Weights of a small transformer language model: a variant of Adam for these matrices.
Each number is 128 + 32 x the weight over its row's rms, rounded and kept within 0 to 255. Layers, rows and columns count from 0. Numbers have three digits each. The size before them is the row's rms in percent of the matrix's.

# o: layer 5 attention output (transposed), 256x224, rms 0.0624, rows 251-255, columns 0-111
# v: layer 5 attention value, 256x224, rms 0.0735, rows 252-255, columns 0-111
# gate: layer 5 MLP gate, 896x224, rms 0.0714, rows 0-36, columns 0-111
# up: layer 5 MLP up, 896x224, rms 0.0677, rows 0-36, columns 0-111
# down: layer 5 MLP down (transposed), 896x224, rms 0.0661, rows 0-36, columns 0-111
o251 122:105144151119130098159158146105132137122100125111088132079102106155122111132122120094182161110119121135078106181060120075182145067120115112107099170113126129113136125155139137129138175147084122113101118088136175179078108126076171112146132194077126115169110136102098079200148179118091101093121124139135121128162164091169147162161158123131
v252 131:127087127148160130093131128212130221153127136107143136167117100142148127185101127137134072186148079100125185120137100115054141078151115115141156104076104097077095144116108142130113119142121166136138122172097129123102129141172123175132108050112105162177180141157112181109109091172061123141096096127134103163174105072112077125170119105098
o252 118:079127152119110110165162117072152013143087153121096171027086099147143098128148111126166102107145147176141133123118108108142130120120122117126152146123184136147084074087167139122103171155136113184153093085144150097181128144097124141174156159109172110084103146095121100144113161089134127155182144154182136105041116142146163152078152168123
v253 114:130117113140141145132161088125093038115100156108093122159176156158152133117162121174132111135139134122062160133126124121186109091127101109123130167143101146206113103146125141140123123164154133106124084129192169139141181126119167135148138208109179155101107118134149064166131107128143157105182090135064096190174117120135159164078110113098
o253 107:166126175127151104140077154159146182088167094133175099045080155078157143125122131072075121149122172118154134122142149173080169134117162155149143110110136147165139158136142125103113112098142098107147087126108139100155086120173187089073124045170039072109153127125139146051112111133079149136214177146130157127105130181151139151121156083160
v254 106:115093171082139142064151075143140102127097121065103140155090084147143089123118138141172069177133089163091175134155080139115193085137153131073138111170112079183170096116155143151141159135137123185120142170150150115107194105075151154135126191128108151119140088161139063179167159221059151122155128145152134123124085122115124193097143127080
o254 099:185162104172095119152058155097148101129131143143185102000113142066137140103116110168085146154145178110153133163113142195110121131102125139125114138107159152099139159112143105096110126113103073043149107099096142107123137054144148157130107124182101107143130144133136127078129068108150118120158150150104131125098122140169108116161153174117
v255 125:112080099134149111105112112174122183116096141112201124123122123134137138172105158129143070165144131138153177159147107140100113084146107115133122123051108113067096144142100126123105145129131152122130123204118143137117158125135160189133103076115126175139131154185149132073081141192086126133083108153138110132185041091135101141160133129095
o255 108:075132146102068103112132115086123100164121134132103159000092106155138121118133116097169135128116154136126143108131142110124150120070124134128136126141161128121131087093166154153126214137120119154111131046131127094188121155111127110153192169135180106106116122078138124189102134102179124116188146151157081139081195110156143128089122165151
gate0 097:142082053166163063130124094113144140150101091208113148113108139100143155128141184161156121121205131144181145106160092153056133152081137145182102065133148097121127141189165086122117101159078131120145111138149086188150163101083094123128132135110114161069127122141139160146182143128086093129127136156108067133173047110125098107182115128111
up0 100:140168118103158170136132147135149092154144070076062142142161151139119035085117120144126129082103183092093079150081138114152195088120151091141145165124159127110126139130101130140138128129168158084128110156087140169108069146177131165116046094107145143128120164187093122111112135160090145167112167166125172124149127168113119128075184157150
down0 101:122086153164108142128087128136136091094114138183150139158189167073157107084216155063077138087163129097154137130144120157059139179126098145186169148163140222134126094204064122131106175142104143104091089150094127176175110109126139100136111094144100144128125123083171063139174124143108131143065129127098120108074131111085155121150097093122
gate1 110:178124120120117133136160114157091124079150142155137095163145188178152123146162147143183154113199161168116127105117143111169178121062210118155104129131113178165116111125096117146144098155068140175059090172141091137138095107128099168128184169142171119119175123085156098130108128160121146104115106156207180111076106109115120129137145081159
up1 109:109137115120143075139124105130146167190131107111093115105184052082146149116115143132107120073144115111096195112138160175158087149188128097099138133172147167066149105095075086067105132091094135124163194147157153181113132121103144064132054162092098129137089111076127123115135111140188114152103095122105138144137129116122063142115099089098
down1 105:085141177106119125089157165159107088130147121113102114130190094174144114149151106153191094130149092128086137138086146096155107152082127136110139099130124152104173205117095124134164052151132119094113080116130125144170113103156132125097132108119157103166155174167158130129148119111138086136165093147147123121111111167161133100156137155205
gate2 098:151141184091162141107139171174163137085128137129162141156117118154156147118157116104113141148126154118115144164101089170128233077191197101129112135057122078082120157126102100107135114120124107098094110148159193135140169078099176125068104111075129161176185147150102111139194091135114129178122135134089129158152134144065162131139188116148
up2 098:135160140102146086155106102181144135083140131096106145103153171128149217078073090165157150159124107076176156163130208140158193125162100117114068115083096098107138116129144092106139151134100081087152130106166116141115112153094081112133172151124125170090114146115112118101163189151059100106125123143061076115195160135131166119158082097114
down2 098:104112096115132115115180148127063070184167137128107142153082121159098047101206098103127104132119185137109120151157093141088091161053124163168187097136129130121183163134071075144133122144111165074104137131180123078128182113160125109131135118084161085147157106111146127108134073128143154153118138136132177140127164146092167119119143111130
gate3 113:126089139084040159151173065080169136123155059133145081110136133145130104161124096174130157060127161187080097127106088122183139122154163086112111113137156178106121109114090125126131108134125102145157176159170158164190180102155135164123147111086160107070119124115136153047145072154152126108134093109165123150124115137122101156116111125153
up3 100:109118140176181139097171090108124146143099172157154130172189135147130131201147114133139103112136101159159055108116095098075200107137080110124182086141067185123133131145098161123124096163089116124078176158131136093142091145148117135203142103138072162152099142108144150152125181136131134165125112024158090114200163120089115157132102113107
down3 105:131105112085092121153086139134116120119117117112124136089102139143122157077135140023123085154164161145078158160151171132102109131166171147144106084156110097178105098129194100216113116104155124123100126103127137102174097072171117106073155115107149135114171115048047162104149103122166136115155175108099116159151178138136166086126143103139
gate4 102:119048121061175149116143123113156172159137106136072164089121142137183119179135104168135082116123163176178170110167134142151185158174143140052090179091161080097152156141088117062108074165148093107129110110153160139170099158139162140121126083105118091106103148101101076060137104130120090157177103138113158125160134076082092163057173154135
up4 099:117162102147093132177154137163145190090143133109126138162118098099142135154102153183150131164108118078141111141121133146112104141134148153111105192068102117118125122135095157066080153073146100123208074178129071134123058127150135113093121091190066053110115143131120179112130125071147108167145140157126145157151170134085120131121174150113
down4 100:159164097108117143164128113110130102118110143170126229095166091129067086110098101102155138181107128164118189104128160093136127120096117166184088090159211099146166113180172130155161173183123196115110084116167199157058119137128168085176153081100147157109133155139167090193087137139110125156109096125102118130101158118183114130148080142150
gate5 099:162082134091091157116110127209118077133078089075114081136155123148081120161127122083122165118106112148097143114136171140137118118100124141156145163084110166080162119137140127144154156144165161167160064059144115085151103054109156135139156129143182136104135111089170123131092131158186101096127199171114125173116065132132152133180126198123
up5 095:137171180099097153082084136143130105186167121062150162157081132159049125137135132083158115167097116145160128136162099095126081150102161150130127137077145127088155121099156128133158101154197112056085168093176117120159094078141193156092129167115153183111124121170142137104080123144154119140125141124090127104125116121090097086169083168127
down5 099:127139102140117176145142116081097130075115153194115128132150079106191142080137130163140098115162101122168150124128126147104133132112131110120050139201090090160095125121117103101111125128082129154116154188106091163140140185121071107153123176124149111102173138107138105170160132166040149145107079109138099155157179117137095108119140061127
gate6 091:100197123132141136187154127189120094147134123103120147155181162157139155121143138062131094133108137127106130148109109148078159105160192145105127118138126121104148144177158115167194115174021186183096061129125125133135159169061121137133118188133158126144088128110141150128125146162097144156142121135172208131146137120156135099158135070132
up6 100:183157137100117154119129126120172160199137105160088150164138116127114134144148125126163150147136127125106165191136148124080177143119137115139173109175179123119077089116120195183137105118165104161130102124130074116167119127159135123156147139172083101143169138167144161100188133138131168154177052097166122137128225096156182144093092035124
down6 098:143060141158114140086152168137085205131165067155139118106117117130141110069164145195085133104167101184127135142206145122108171094110122125105098087136113119178135162095127118099143108146172117111106176047108100083154128105175137103114085098085112120086134118114109095153137062134146155080121116123134130127132144155088141100121119164120
gate7 100:109151124091143117149103152170109115143108145110052103111135150164112079213138120076152107082139124166151179114122083138146136097113127099192211128115132088105071183191121114141128150160141155127126121119124108122196148183146117092127162188085126182193131141097081182145108148079116140219112136087133120163108137132089119098172111155093
up7 097:135202145117117086128104161116091114078051138099142110118113127072133161116085119093077095139158159085116134071059158133123144162164168156137145072097086138137108150076125159154151146111136100101103125184131177107124090118111148147121171133134165124079098135118164045195101149138104152142087093178102089091129104144143205101114113184172
down7 098:101140127133113134120158135153112075129103162125048125154175120121155118166137135132175128075175136112201135159122101095165108135128112178165143050103136108081101172181087130121162128151080135101140166144133092152174126196090101065127163167126164118173104115124174095113131139078114125181079108120103206122123150149087118159139148121100
gate8 102:101115161155165113136064091096137172171128110117131115104143155130149069110119123088120092198149181092128206195127114119133196100138115117103119122176148153093108124152127107157143164166106074155142168119118153134160150138186120167124161149127110072131191136141157144128087074153096121071125140103103108102193176136125090108112081139185
up8 101:186118183122123163199100118097141127122137065115161114135135100197085096125159122157129171053119084177142126144115153158162102147192120141134191139138175120100137117142181115134112139152086158072150153077136139131166078096097098109153141061141124141164126063154132107136120128103080056130158178122120138161133126192084126112132031103193
down8 097:178136083123142145072136176158131175103107137178086129162139105088134174132146111193120116188154090154055134128113104144104149127083145120088084117213143104091129123117111135094144107112157070144132115158145166152086147119102079151126155180074115139092136140136155151123149148136128180131111079112137092091078119107129099191133145101056
gate9 104:144096118118138214122094143049146146107142083148126110098087179113139153174158167184132117077181167133116111181101176199110157129151111106123126097162133134151147114139160120115160140136134115169134110148178095153210161150133102171107164148110102061109130109158086154138127131100153135103111140154063135140148106071091104122151134078145
up9 098:118064162182110103091124187098081114158161157176132068164138122184123108091094169087128135141078170116098147165201157160095177154111204216171089165179168091119138149121094086120139038123175103117127145085078078151168097145200156184063143100153114114131167116180095113070154126166165053127144123139094130133138121123155134189130097112169
down9 102:120137134127160150134155138095165172131135112146130149102141113204163076129127137099096146059133129115104175183173133111113133111156118063151157193066099138106099111124169066127190158143186099131118086131128128165070200099125091078130165138139142101115064158135108068143177141188086122120100108163096169142077093138143122119106179110094
gate10 099:141088135114150097082159094161105072114115203138122166132135108079123134091127065177216131107120146185122125126121136128129158137178096134137123094109170106131103151155167115182099109140172085141181064132138120087133168083151132154085087190073100135067086096108075137094163131118102109161188153130155095164128135092142133094131155112107
up10 101:087152150137179131134097139095115091072112102144165158177134115121134114092145121110135148214132101150195192130136165122153157162138125127138182101122106151168133102069098073126114114129119187155090099129103100099117073122143148154111209119140140055156152121141160132107165196144154106121084153151101105174071124110115077122136135160129
down10 093:145128105144126157098168065189140163159155204175091184064085152106093125126103172130139131120133117101161148117128147094134125167062120121126131178123141148094123133119141143073201148127136121103141139120130165155050118120130062158153134129163075159096110134154089142151089134112124133129138108121163134077108157129149108141153082117137
gate11 096:110182167159144119192108114177134117062136070145110125135127146174104151149121100117136159162121115143123128136143166090089121080144133134104121114104108060127088179154119109115114052120075171086125157141130157114109112116071161151152104185131129135170133137167094125118125129156091073186122144189148214123163164151060071146131142131115
up11 096:141149139140112158111150092062096061136115089124088090084085153089127069167123110098127148143154097190098139089125137143138169194124173090133136160138094180101100109125140078107126122110221132136094177163103114117217071103103135136106142122138122150126129118136169092088143091108130137081123125109178127076098110088076066096089102114074
down11 100:106082078116093101117102145188166155084155121124129152121106062117136123136097165163148075101108162113138133138102097139114121121140172148058178086098166083172142121131135145196124157107108109090146020075138143150116142149176154107127151159162132074117098094092148118129095157153086126152138153139102109180093122111208176128140108075192
gate12 103:137142148145073159155091097174165069095127167149165113145142110112075119171096113199075128130095131166151137086073090105220132123168112097115152177087100109144079089156162187208175110195170111133115112146141109167118070176113129152142140138108161157157147200143101087150143134124117123099129151128093119119181161180146083094159160130195
up12 098:152171099173110139124047105156120130130168103043127118139056102077142133130106125133194145214060095119121103102108107146114117148237162152149126095120160115182129093092120143124112169130078160125087138146115113157116107100145154111129161118167165100158118113149130187169087145103103080150116110078149147163138151141158098088093121150139
down12 100:111130102108201149112111169039159095162123098139099141110063211081113107101123137088109099164116130131059181104155148123111161134169085115136128082173132129161155177129103093092072223117094077154155124131098158127104125139131139087144163152182112128117073107087156102109112149155136149146186097099238108084132162075141165146060107151100
gate13 097:148145139152120212123148141154079179145161170117085140133099155090127186126157112164135079153107088123114149141143147163096138092126132129158160099134114096130121159137172179095078197129117164215143173105112065108109141168159144134129148141087115097023149103087155116131078138134078118125128122124130125173090169132134143153186115082164
up13 096:185133104108085139103100114134114145157133096110115071096162162152105142161138087134161108124089107167141126092125168186123060125070124051072095177163075127130165102077123084081101129106124116126074127094105134142171120132136131117137237079147129141131120115168121120117160145090172139165156125150141173117142150193110131125142145059077
down13 099:123118099156127110149134129106079182079089209141131138129145140077143126176174161055095157121102104096140117122123174118135127133213119116218136113131156134129127123129141108157183133158094128127130198162089077211113140122166115211080126117109094122124121132113168109152117118144120134154101165115074143155092105140116130139139138176190
gate14 091:136088101143086142105075159098110112118096097042153136128106169091150103083186145140128098132061109108135154111146130100066144111140135164132215096157141077115132132122104064132018128131081104075082144094154120125125131145105137107103116179111077141118123120124159163101126095126172132101201119157170174156106140203138149126118117140121
up14 094:124143064065104132151134102079071150100141130125233121102134170145162139156109141140140132193111119076160074132147140148136154091077123094183151128118155164149119117140087134158080127121079088102117144096144107108080043115128112138139126070139168107090119135059161122118076135143147146097172101071124113130118080135176136101156116146186
down14 097:117081132139134136080086125147168139144129134164055175150168116098064094073146111088160103095162122100163176126104072085122113187168077143102150179149169071087176135118158146088109126155193159158188110125085162151150188106163150100093157147149061133188127152157111140117136106131145121111117157176115165111164204129097126150129110121051
gate15 097:122090101149155146133137199113137133161106104100086130087123161181118155135112203091140152144127172107120172079166112153064150045121126138158100165170105142085123141137109118117156133137114119143135107092152156075129188144165095153115085163150155136141175120135088152100075089146098114093141072162124148160084148097098091176153137118135
up15 097:106174176124160082135138109214115113134128154127159161138082056110114133159169130123068114224139079160151147099159065114155162112176093100112157069173134129099055157132095144129139122119089116129162132079112126142126135165103158160159127074129092184174118136116150087132095114145188141120113164087169120147118107054150140188177121116124
down15 098:111108152087068092098100083080171127130154140122108081136114178086156117131133102133206110075111169107138105157114153170110088158067126129082133203100115104114146080157111138127131150094108123147097106143155104085205101104200139168098096060087104123176096115099107196121155131128096117163126117156126083139147047161151173078133161111092
gate16 098:136134159157122207112173131154090144105117114130090100098162146157179109143149101092119145113156129144087171094119129185153157118126188137139108128145164171172138082104116122153158091172159138135090086142164134148070120092155164098120174101115080085096144109119191144109108130154149058122164111160109129108111108095124127202147054138139
up16 093:126122123086140182168132108176137129095170105091176166157120153093103119135143115146116076142086101111110134093113104131124101175149169139129120146072144169093095139121177119151159092123161114148114166155120150114149139128131120100152147112135091156130129120186158193105158127082099142129126098055111148170158158104141168090125078059172
down16 099:095089145143090098067101144154100085100126159137132154118133173153117182134122105122141107107157186105131160161103112086165160102112094153138132137085149155071172148139056148097136121160102132105147099172116139078152131151111109134078108136135196156128085135086158089185142141155077122058092087071160106150142109090137086142115135155083
gate17 106:128092143209089097148127196151092074216182123135105119125092078160083169158091126138140093129093111138114146148138118145092135114173135098098111145162175075171098093138150067183125154112087152153139113141186106136103177112078100127114133134048165164136038112096146140097135075099144135192122146120129133158121124073133131085163106109124
up17 100:147119097117200085140120116131156177116072124160115145117123189118158091120201110118128138081173153155166142117043145163131111133128089114105122120114175117121134138140119174106159070177122056162133152154101108175080090115161157111090127141179124089083121122165126098132155213118154138096112100177150133148166131145076101149073105082144
down17 096:157132184198113160170137109118072142149119169111100150095132120148111150136101156088080106159071094158150119102152074111080102181165135147160116141164141148135121120135149106161123156130138254159119103137125127097106179103062116111088086176071167120119103133109122149119140054105096093155125132089132157123122115097129143087098136140102
gate18 096:092182139125146082136093127099183121126138121126168102105139129102106104084115022114119118095103106143083088095168138138189124142113080139118111142143186132146109148128104123200150126132150109161116112149120151153167176130140153116171163166094119140133058110114090066151127092083123085090115130126106108127144140122191128069126115082157
up18 096:089111067114098101148115189125053117137164158107062137194139139119117120135103134141140144098105128102151128154159135106151167114126100144085105179173115164165236153157142191190103179113087079126176116110178114109043096065097103106094150115137146148155082089116168146151170149139194077115150115139112118116101162195098142147119125138148
down18 096:129157128158089148110098133186063193132106111125138148104131167104123134144120136115098110172107127092120146155127142160114157060142081095109126168096078159167089137132118118113120109112113105069114088120145152149152125193096107152134085151117110082112129161126136158151131101193118203103176103171106141135137121052105115154128111139096
gate19 096:120052160132097180091140101150128065180101092127086157130198152198173141155120125111123095162121062165105114085113135138134159182146090167167109095149119159081085119106087090149083090132084117128089087105093161144107126058102182151090078117090161152166158189140152034114117133117127128118133096192211148110129140133097138095158124132119
up19 099:121110101153108141134160097056125126153148103139159159131099155136183071104163089129139146165143138170126153085116099146138128087150133134170144113136201141109157127142089115150099144117144101112142202135097190121125133123121170082155058117107165112087107113106116145106102170115149111095144104148122116087114151160063121163134113110131
down19 095:168162120141147122066115188129145137141145117082073113162131134125049163120144113103140187142081106164115157157158130155101101136098084084171119129111076124126145122134158145053077105106142143162119065124124073123116144120140071208082162106135127150117124161116141113127131124162155147167161131120138080117163087077133147136125139154084
gate20 101:098151076157145129141148116094141106100125112147129199109110114123132172174101105075185102113199145129145157072047125125135107072159167114161137152148128132081139121129093128079186154191150103109042109154109205161121128137073119083110067148091180109103092135163158158146075134123088115095124160150109107102144104146141105097152169150091
up20 100:120098116112075145084089149165134020161110104087127138116109127138170140145109139060189068113131131108091102059149127130161163109193163092130182087119124141080115098081162105144076136138101134141088183163153119118130065113149129176090089130174149069112093118114206144089114130142136075108138152143140202034120124155109145096076161138086
down20 101:126155124081092108062154154170120172174131096046109072132142142172137130183106105153114143111160069159074058131190132191169139135120119084147144111083113143143127114124130076125143106085125141174156143128142130161166103100145160219095059119117144151050135128105203120125128188132078124137080117143105173065141158129085063132140137125156
gate21 092:104095085111137163101126142144135112078159130116130209172158143103142172139106143142196097050102105140102145188103123112082146132142091146116112103122163065104124089133131133140102138167147201145152165131083151131074138123102110153144081135167139145134080132158129094120146205111124065133129138122106099106091089137079056065148135175143
up21 094:105097161134130137048158188135082178153086162125121144070113156153144189129123134083112121126096111111133165165180179191157147104110059129151045131138160087120151090102108112104094187109156100170104133124112111140094093112155166124129120172118102118093153159113103071164098197173101106127087087116114096155139114127118070138131140141135
down21 096:095118127186136124154089063117156108080117113142116151134181104097097112125170080155100173153153111195128127092113146124073104097167132092139234133133137165150113136139140127081115097174118117103194109188104129122129144141107118125178197135108088150124104151164138108073124152108130165118124144138142117137106162157208186158062168110110
gate22 101:117105143155194160186108147181166097134160139132173159131156153106116128191089135168158181104140150111098143065150135144063169146110127189157143110189173126115174139119178164194140109139108098102095081189143128142111159158080202182137093132163087159132118129193103129145151142121106130137118128193119098160126122174131144132161206146176
up22 100:143051154083075178170142137087155124134125134139091102110101096199157141100114176101109137094100103154119104086116130147099143148137123125088092195152141160185149175074147201118106103083095150128148096130112108095127167066063133133088143129145147156166077104149169118096166147144187161135161101129053103111104133125121139142123080070156
down22 102:144113128185146166110169130145100134147092091078196126146156106116152119098211066135134088114120123122181112156117162200130115103163151120086073114134098064135121125172154082075177136168150091118200100123109119165153104150137129101212084190154144085095150157113125105133161141108079098089130129187162144150135167160088120149116148129102
gate23 091:122114169150164133072092140086114139145109134106166136101094081166177137130054123111173152142095130113076146179084111135118143179131132131144081133138135158123130109174104138108121072113208130143094130138126157139189080136147138121202145176128112147144175110081135135144134064157144084120117095109134139163104112096143081144106091075131
up23 093:111148135130206150086114111166147092148127126176124140110164095159097127072150196138084165106126095119127133133133114080146105090122150037128145156041131168115101108089157126124102069076166122140148099111092140209112108103098203110124099111163103135157148183126088133164118082068113162103113081159138148151101149127093170151098119075103
down23 092:118130101165129115154139102087188120163113112094125144168074208136134157149139124141119065142174161153096143117131109159067137075155114154154164118121093135136199115124144128124147140141113081114109089142173129048084130142111084121124101055111160177113109139176141132133116116184160086141126118140160138139159124097076164103165148127110
gate24 096:174118160130116149144117175150141131111136090139167132112137155118130078179161144132086090114128117152098168114110116127101115125169094130160160076120116077182135150100132141127109125136167179152171096122152105125114177179161106119136117085096141136109150135194100190130061114090113133079066114187117151161192135104102134106127078168157
up24 095:143124089068090090160124111106157108118160168124130131045131050163142139117176116133141185097120168137162121149142152152140117066058103142137156096089072111076129122092060068141140141117132183168113104161123087101097131150134136086173134151170147136101152113144092112124155132103062136105210131109148094154091118081192093167129141172174
down24 097:130121173203163133099134115115192151146122126183107080188146114130068148095150121126125077115143099127152149063141126085129106155153167167183094221133126138142087153164174181122080158158139118101119117084151153106124143094143109178073122114089113105149093133112169078105147085134156098118127166131113169124113080097089146128126162122106
gate25 102:124157117162074095194134136117144158114181107149133133106161111163109110120082102117193157117123155140143147115067106121112111129141106026132101094078139155175144105154107074139140112202163068162118111098113175152143069082176145112109076045119158113121084250166128110116145067117151135174148110150098149105147092154115109089117112136157
up25 116:160119142137136164121159115166138092170112100116096024121087148113132145086111158139122122139179131079109088058144070163143160118152153108139140170157180085141116158147133117175179117112136155127145141095162165145202134137126164100131183112161109155098126095136146088090079165128157122133126110080101134122167146097147137206135086138167
down25 108:148130088167060112137107128165177095170136139114132075125088098079114160022103145145180145159162090163085177068090118172122131111145145114119133177113129077139083173161087185140166137143160140105068145087068165104133144183109158094124117128157133118150143116118120114141099169116122135176142125110063097123200171187136074155144123153171
gate26 100:089145179138091092175098111154171105074134145124165123116102149080051111127144141076140151164101109109088121108169086162098170131116110133094101146115097114119165140105136136164101142144081095165142110133123111107134135162125099155079141142096159075148110124141090143136089152165101158101169111154158178064165120117143133164105164074044
up26 099:150120123159129158173160123131164141165146137141139165093111048110109082142194111146125123135123134075099114118164120070135066115158081184041127171097212101097138088117168096191142133141136144162168177133124224110193100151085125146218136127118137084147131129142096167143089145126144082126146129131177140138149175107147085083135118073097
down26 099:126100101084096161085164120077134148139119121098110149145149130165124142136124202154154092106132169128181140154140203145171099122147184129192190091125126145141159154112089128105153122118119142096105156124075091126125154123154161129135094096166122213109136095139167101139178111048130129154163148104122128139113146089114107093188114182217
gate27 098:114132109112163121103091073123107140126123148086112116194203111090128182118120171183038125106122182123086130150133112149095077152131138110184116131082072121126111153108178117130101138143169152159122063143051061057133066106112154088149125143121115152137116188110101160144154093124145178100134116078095118130102128183140143155172149135154
up27 096:112101112141086181139148107104107095173098151098128148118094125161074104113170122146114158136086122152105099098163041099120140138114113149151084103159151144070100162120190087169093192164125113113092073081154170122154153156114150091134163105142139148131138129140168133161153134129156111080167098145126089162117193080118083179157138143145
down27 095:159148140078154122134100148060060118131167104116145081131100074146144110096154142129123101149110135087158100065110115166124136120104138122144157156145103116122152083114131120112135072110126089165099159111153108136093158120112053147126058185115131106119095084079116153139078068170093101214116118110146198102095094105133110117062093122065
gate28 102:164122164128114052129046111107136170159137140167095128146094164124144119112122138122079158136179174166066123146081166174088124150058109136088144161169168161175167089127134089068144116141144171158132082139117112066150156156145170112124138187180134154079141152139152118168080088124095124112102100135134100120123164128107107163083073127222
up28 104:162067098160145111064130152129143097179126162134095049079171134138092097112081103058099163105084165137101070145193168104150132132095148106165089118138101101081176163105095128128063123118176127161112141093151143154151141097193111115121139142142123111168117152114156052073109096137083102155130057133119176090136142132166169137151155134125
down28 100:198194102092149173157122153143131132101075130124153143169120081101166053084130133100142108097075206124122096141117158145105069127092124077102120158111117182148106085060150112185110133051117119088120086156179113140150179071086105156175168102148141104125133110137101104132117138152128141128097083106151157137068149153115133154089094128159
gate29 101:101110120158170062112053108172137127103128116137151178131128154149105150178131103121157143159173134139147102118131139161090165143179084122203139089050182117082150088229144109166150177165137120122139191127137174099105135122118073097159168115113149150139106125090164078193134105173091117157089107085142107089124076117185122110184138171089
up29 096:144161153131083066107116146196092182130143175152123154145091128106162165089097134120102129182174170141119172143109175188126166139143102152117156137107170125064170084120233121189142184130088111151157135165139107171141137128137156175170111125107130135177037153112095098128179158117149122156111162096104147111092081107205222131149088098100
down29 098:156142104188129143177164103082111083140118157112085131130080122141142100137146115127130144101084108169148131182115152095131139226160111068135171124120123087096076155074118120154096174113107125104132112086088129158099081064086078191147136149138103172091112086161184176144100163150099181075153174106129120129148124071153107175114151154099
gate30 102:085121143178039126141139184095144135136116084133176168101160146160150123164075100079127099113104083086155131117133102141132132119136141138047083142156173156154110098160071160138160133169187106082069076104143135084146121122078098154145171136096157146169142138085093121093155126118105101122104104123124100150133134210134112115189085102091
up30 096:145114137115142101100082138121120162174176179203111146121114166041114071113111116067139170139147145130120063120107097126064115161083125099113125096083152081155112160115140144119107136109130106154166159110088136120142148129171172131097098072080124172130101177162102086048106148128122108174160120092152143130173141079129128158054075109157
down30 101:140113088079136126104157149151101070146129135139118151150129185132108153134108158090191092094093096155124106097136128160160068155119147098134109117106157116121163096147095140071138204124184084161186181181222066137086107076178150143109112085117131077128083145094103126118101170138150187094180128137091133114160117170068173122147090129105
gate31 100:126096121134093192169127182114134144131124144215169120119188163144128136119135068095064165105121111082149105141118109124156109185105164135114087172186148136102195144164090162181189102169170084154074181139146174140166127136162083141192130120142129058156084116153096104098076090100116172110097107111109136166160152120155098078173106161141
up31 097:156179123157166103094112063124118121166054131107117127117096116154144133121104106115140165127168187120119140145103168173128106120131088147115163074140126161120094168183110120085156124188107122115104149173162115103175146122087093181104118143094103133075141158129097153156152158120137117111151181063134156099156105127123133097125087102064
down31 100:088119086165134115135131119103094114133138099233125166108162077149095104122146089075138110141077147164216141095089096068123120138155130130149113133189150182152135148119106227143112087176141077179113148160120083134139145146182134118154107165137135114155130171104139149112086161122211143066119141118104060091106178193176083092143137172173
gate32 102:152177107110080121173120080104127119097063116133174139145142165124141110150099157111126130128164134171165110139096139131118172117144172114113157123152103165091139139113106078085168035123116181116073157115116143192149087130129117108151093159113128097154116138120090098149102133084110115099109143167143092091125085140080084121125140152165
up32 099:123237146121120135175133089142043126160178095126144150132166077096120114081148109158126129114175100137093099152108176061146143151156103141110174133123149094098077130097114146116161102123119160162158101126116131093112100178105082142114135098123125144158130200168118151098077189130171120124119177122129072129130136115195119176129053139192
down32 102:112048119109079122130115095127181124154115124146105099103127183142097154094141111113165048105156100157138156130109107098071128167101148107136067112101130135155113120117187088112115157136122149053162115142080144115056123123150201109059105138095117169124095150093121140072185077106086180093114139152117152056069132108103138099101120084103
gate33 099:135119096133118112127130136154132069103140103127118123110120146108113101135124152156138201127126137139178140099088155102111147199129128134139115148103100115165146124093040118155155130115129137090156189116167088070084023163145124141124127087127126103161115190063139102203084160117117092156107133153139189154126138108157145103163134126157
up33 099:084153156112106132119096131141138140134125099132152110049111147143141161111167120123195146091146109146113146051105138157120132124167115116166131110100082102077086057081094092115124094134142159129176190072148111105185074122127117143139084123146140108076125121127158127157063110145122125068108133137140151123102156071136117122168141110175
down33 102:147136151128126154125124140100140155102139129136112148146103117053135121113185117160069048118076153100096119157162119102071093098082135128160132177192151135109107109136182132100101161114112106058131112151103150152175136125059091138149161203195102140103083086122161117100207128060116180187200105130093082152155147147142128123127141143095
gate34 106:147116109161133138154160112178105099109185143119153101153105153097116125160091044219128141157154149109095110143074118104112189205182152085109087154055115110101167151104074120134085075170088128134119171146086078199132110142167186080121087125131169091129085123123122149132127166136111125121179129129110119106137165121092077135146118158139
up34 099:141159161094140106170075121095170112156057147100097164117119086197121156137166150093147103118075117145109092118114143132166079139117111171114106141160152145040170110085156114149129132117138129153165132148173113153152196080184135144177128134155148111109089128120146104117101073135041104112088092135129178100141078126136123129101156098130
down34 098:120138112112106120131145051063106135112165127128125126177127134093152045146119135116091182159135128155132144124087145135134088107128126184160135115126117144194112072132113115088188093164134179147083136087130198160148103195114140124120129184130094201163100110064136127118156124130138181128077162142127124122145134105117140101117122114122
gate35 102:121132095081130132158137180073111123125147145149110146151146165146113123165091111093183134134157210132179150106106123091118116110099142142085058149167122132115102111147113128101116138138134178148100128128184181099134182106120074175137108086109131151105136116095140123136119172134189150218102097150140147092141106145172099222091144104129
up35 099:102083181113177113155136108153173135115148108167096138049149144125125148111162159165070109090157120068105099130182164161098113137062115147186109146103096145106108146179078056191158146130133121111171135054085076110088148187183073153137178150171087129146205136099140141175102080128123143129177150118105130169122132132150073074165134131127
down35 100:142151162149157127129155152106186134121118131134096144157112181144083127129080138131123079117145160129124155115074108195155161142136182106116107164100120152136070100106149140136095145178134149160118113168148140139142132133097183200133133181130143099141169097107162171113129103133177131145132187108103172100117119096199140155124158078141
gate36 100:113089101128119131159136133083119083136161094187128044102120189119087069175141138104170133117208134089133158126099117140109150159190180136138139109091167094183156169141115122112115113145111116083120174134152112144158059145155169132099103094070180151123095116196167145112089158127139093122145120139140146110125137165107111111167146127178
up36 100:088129116109176105108146134147126119120230103166145166147080142106155092101148160117052144166119128087140101176122110198071129135139186122122140101054136061170137111126147104142120101099173157121132191098111083107103118158070098111142070065116089140097105124135150165128129193104155145068143172123129157133149178142121111142146152111103
down36 101:077127169140048090097117143115163177169123135138173125149052128116196166088153073113117128080079135164099131183163102169113107108127085057143130108131143157107073119141155118167086112130135163158103096118080078081127139149118126123127075166173104132102144119142137127090166180126126183125127137133128109140137208182143134123146109109103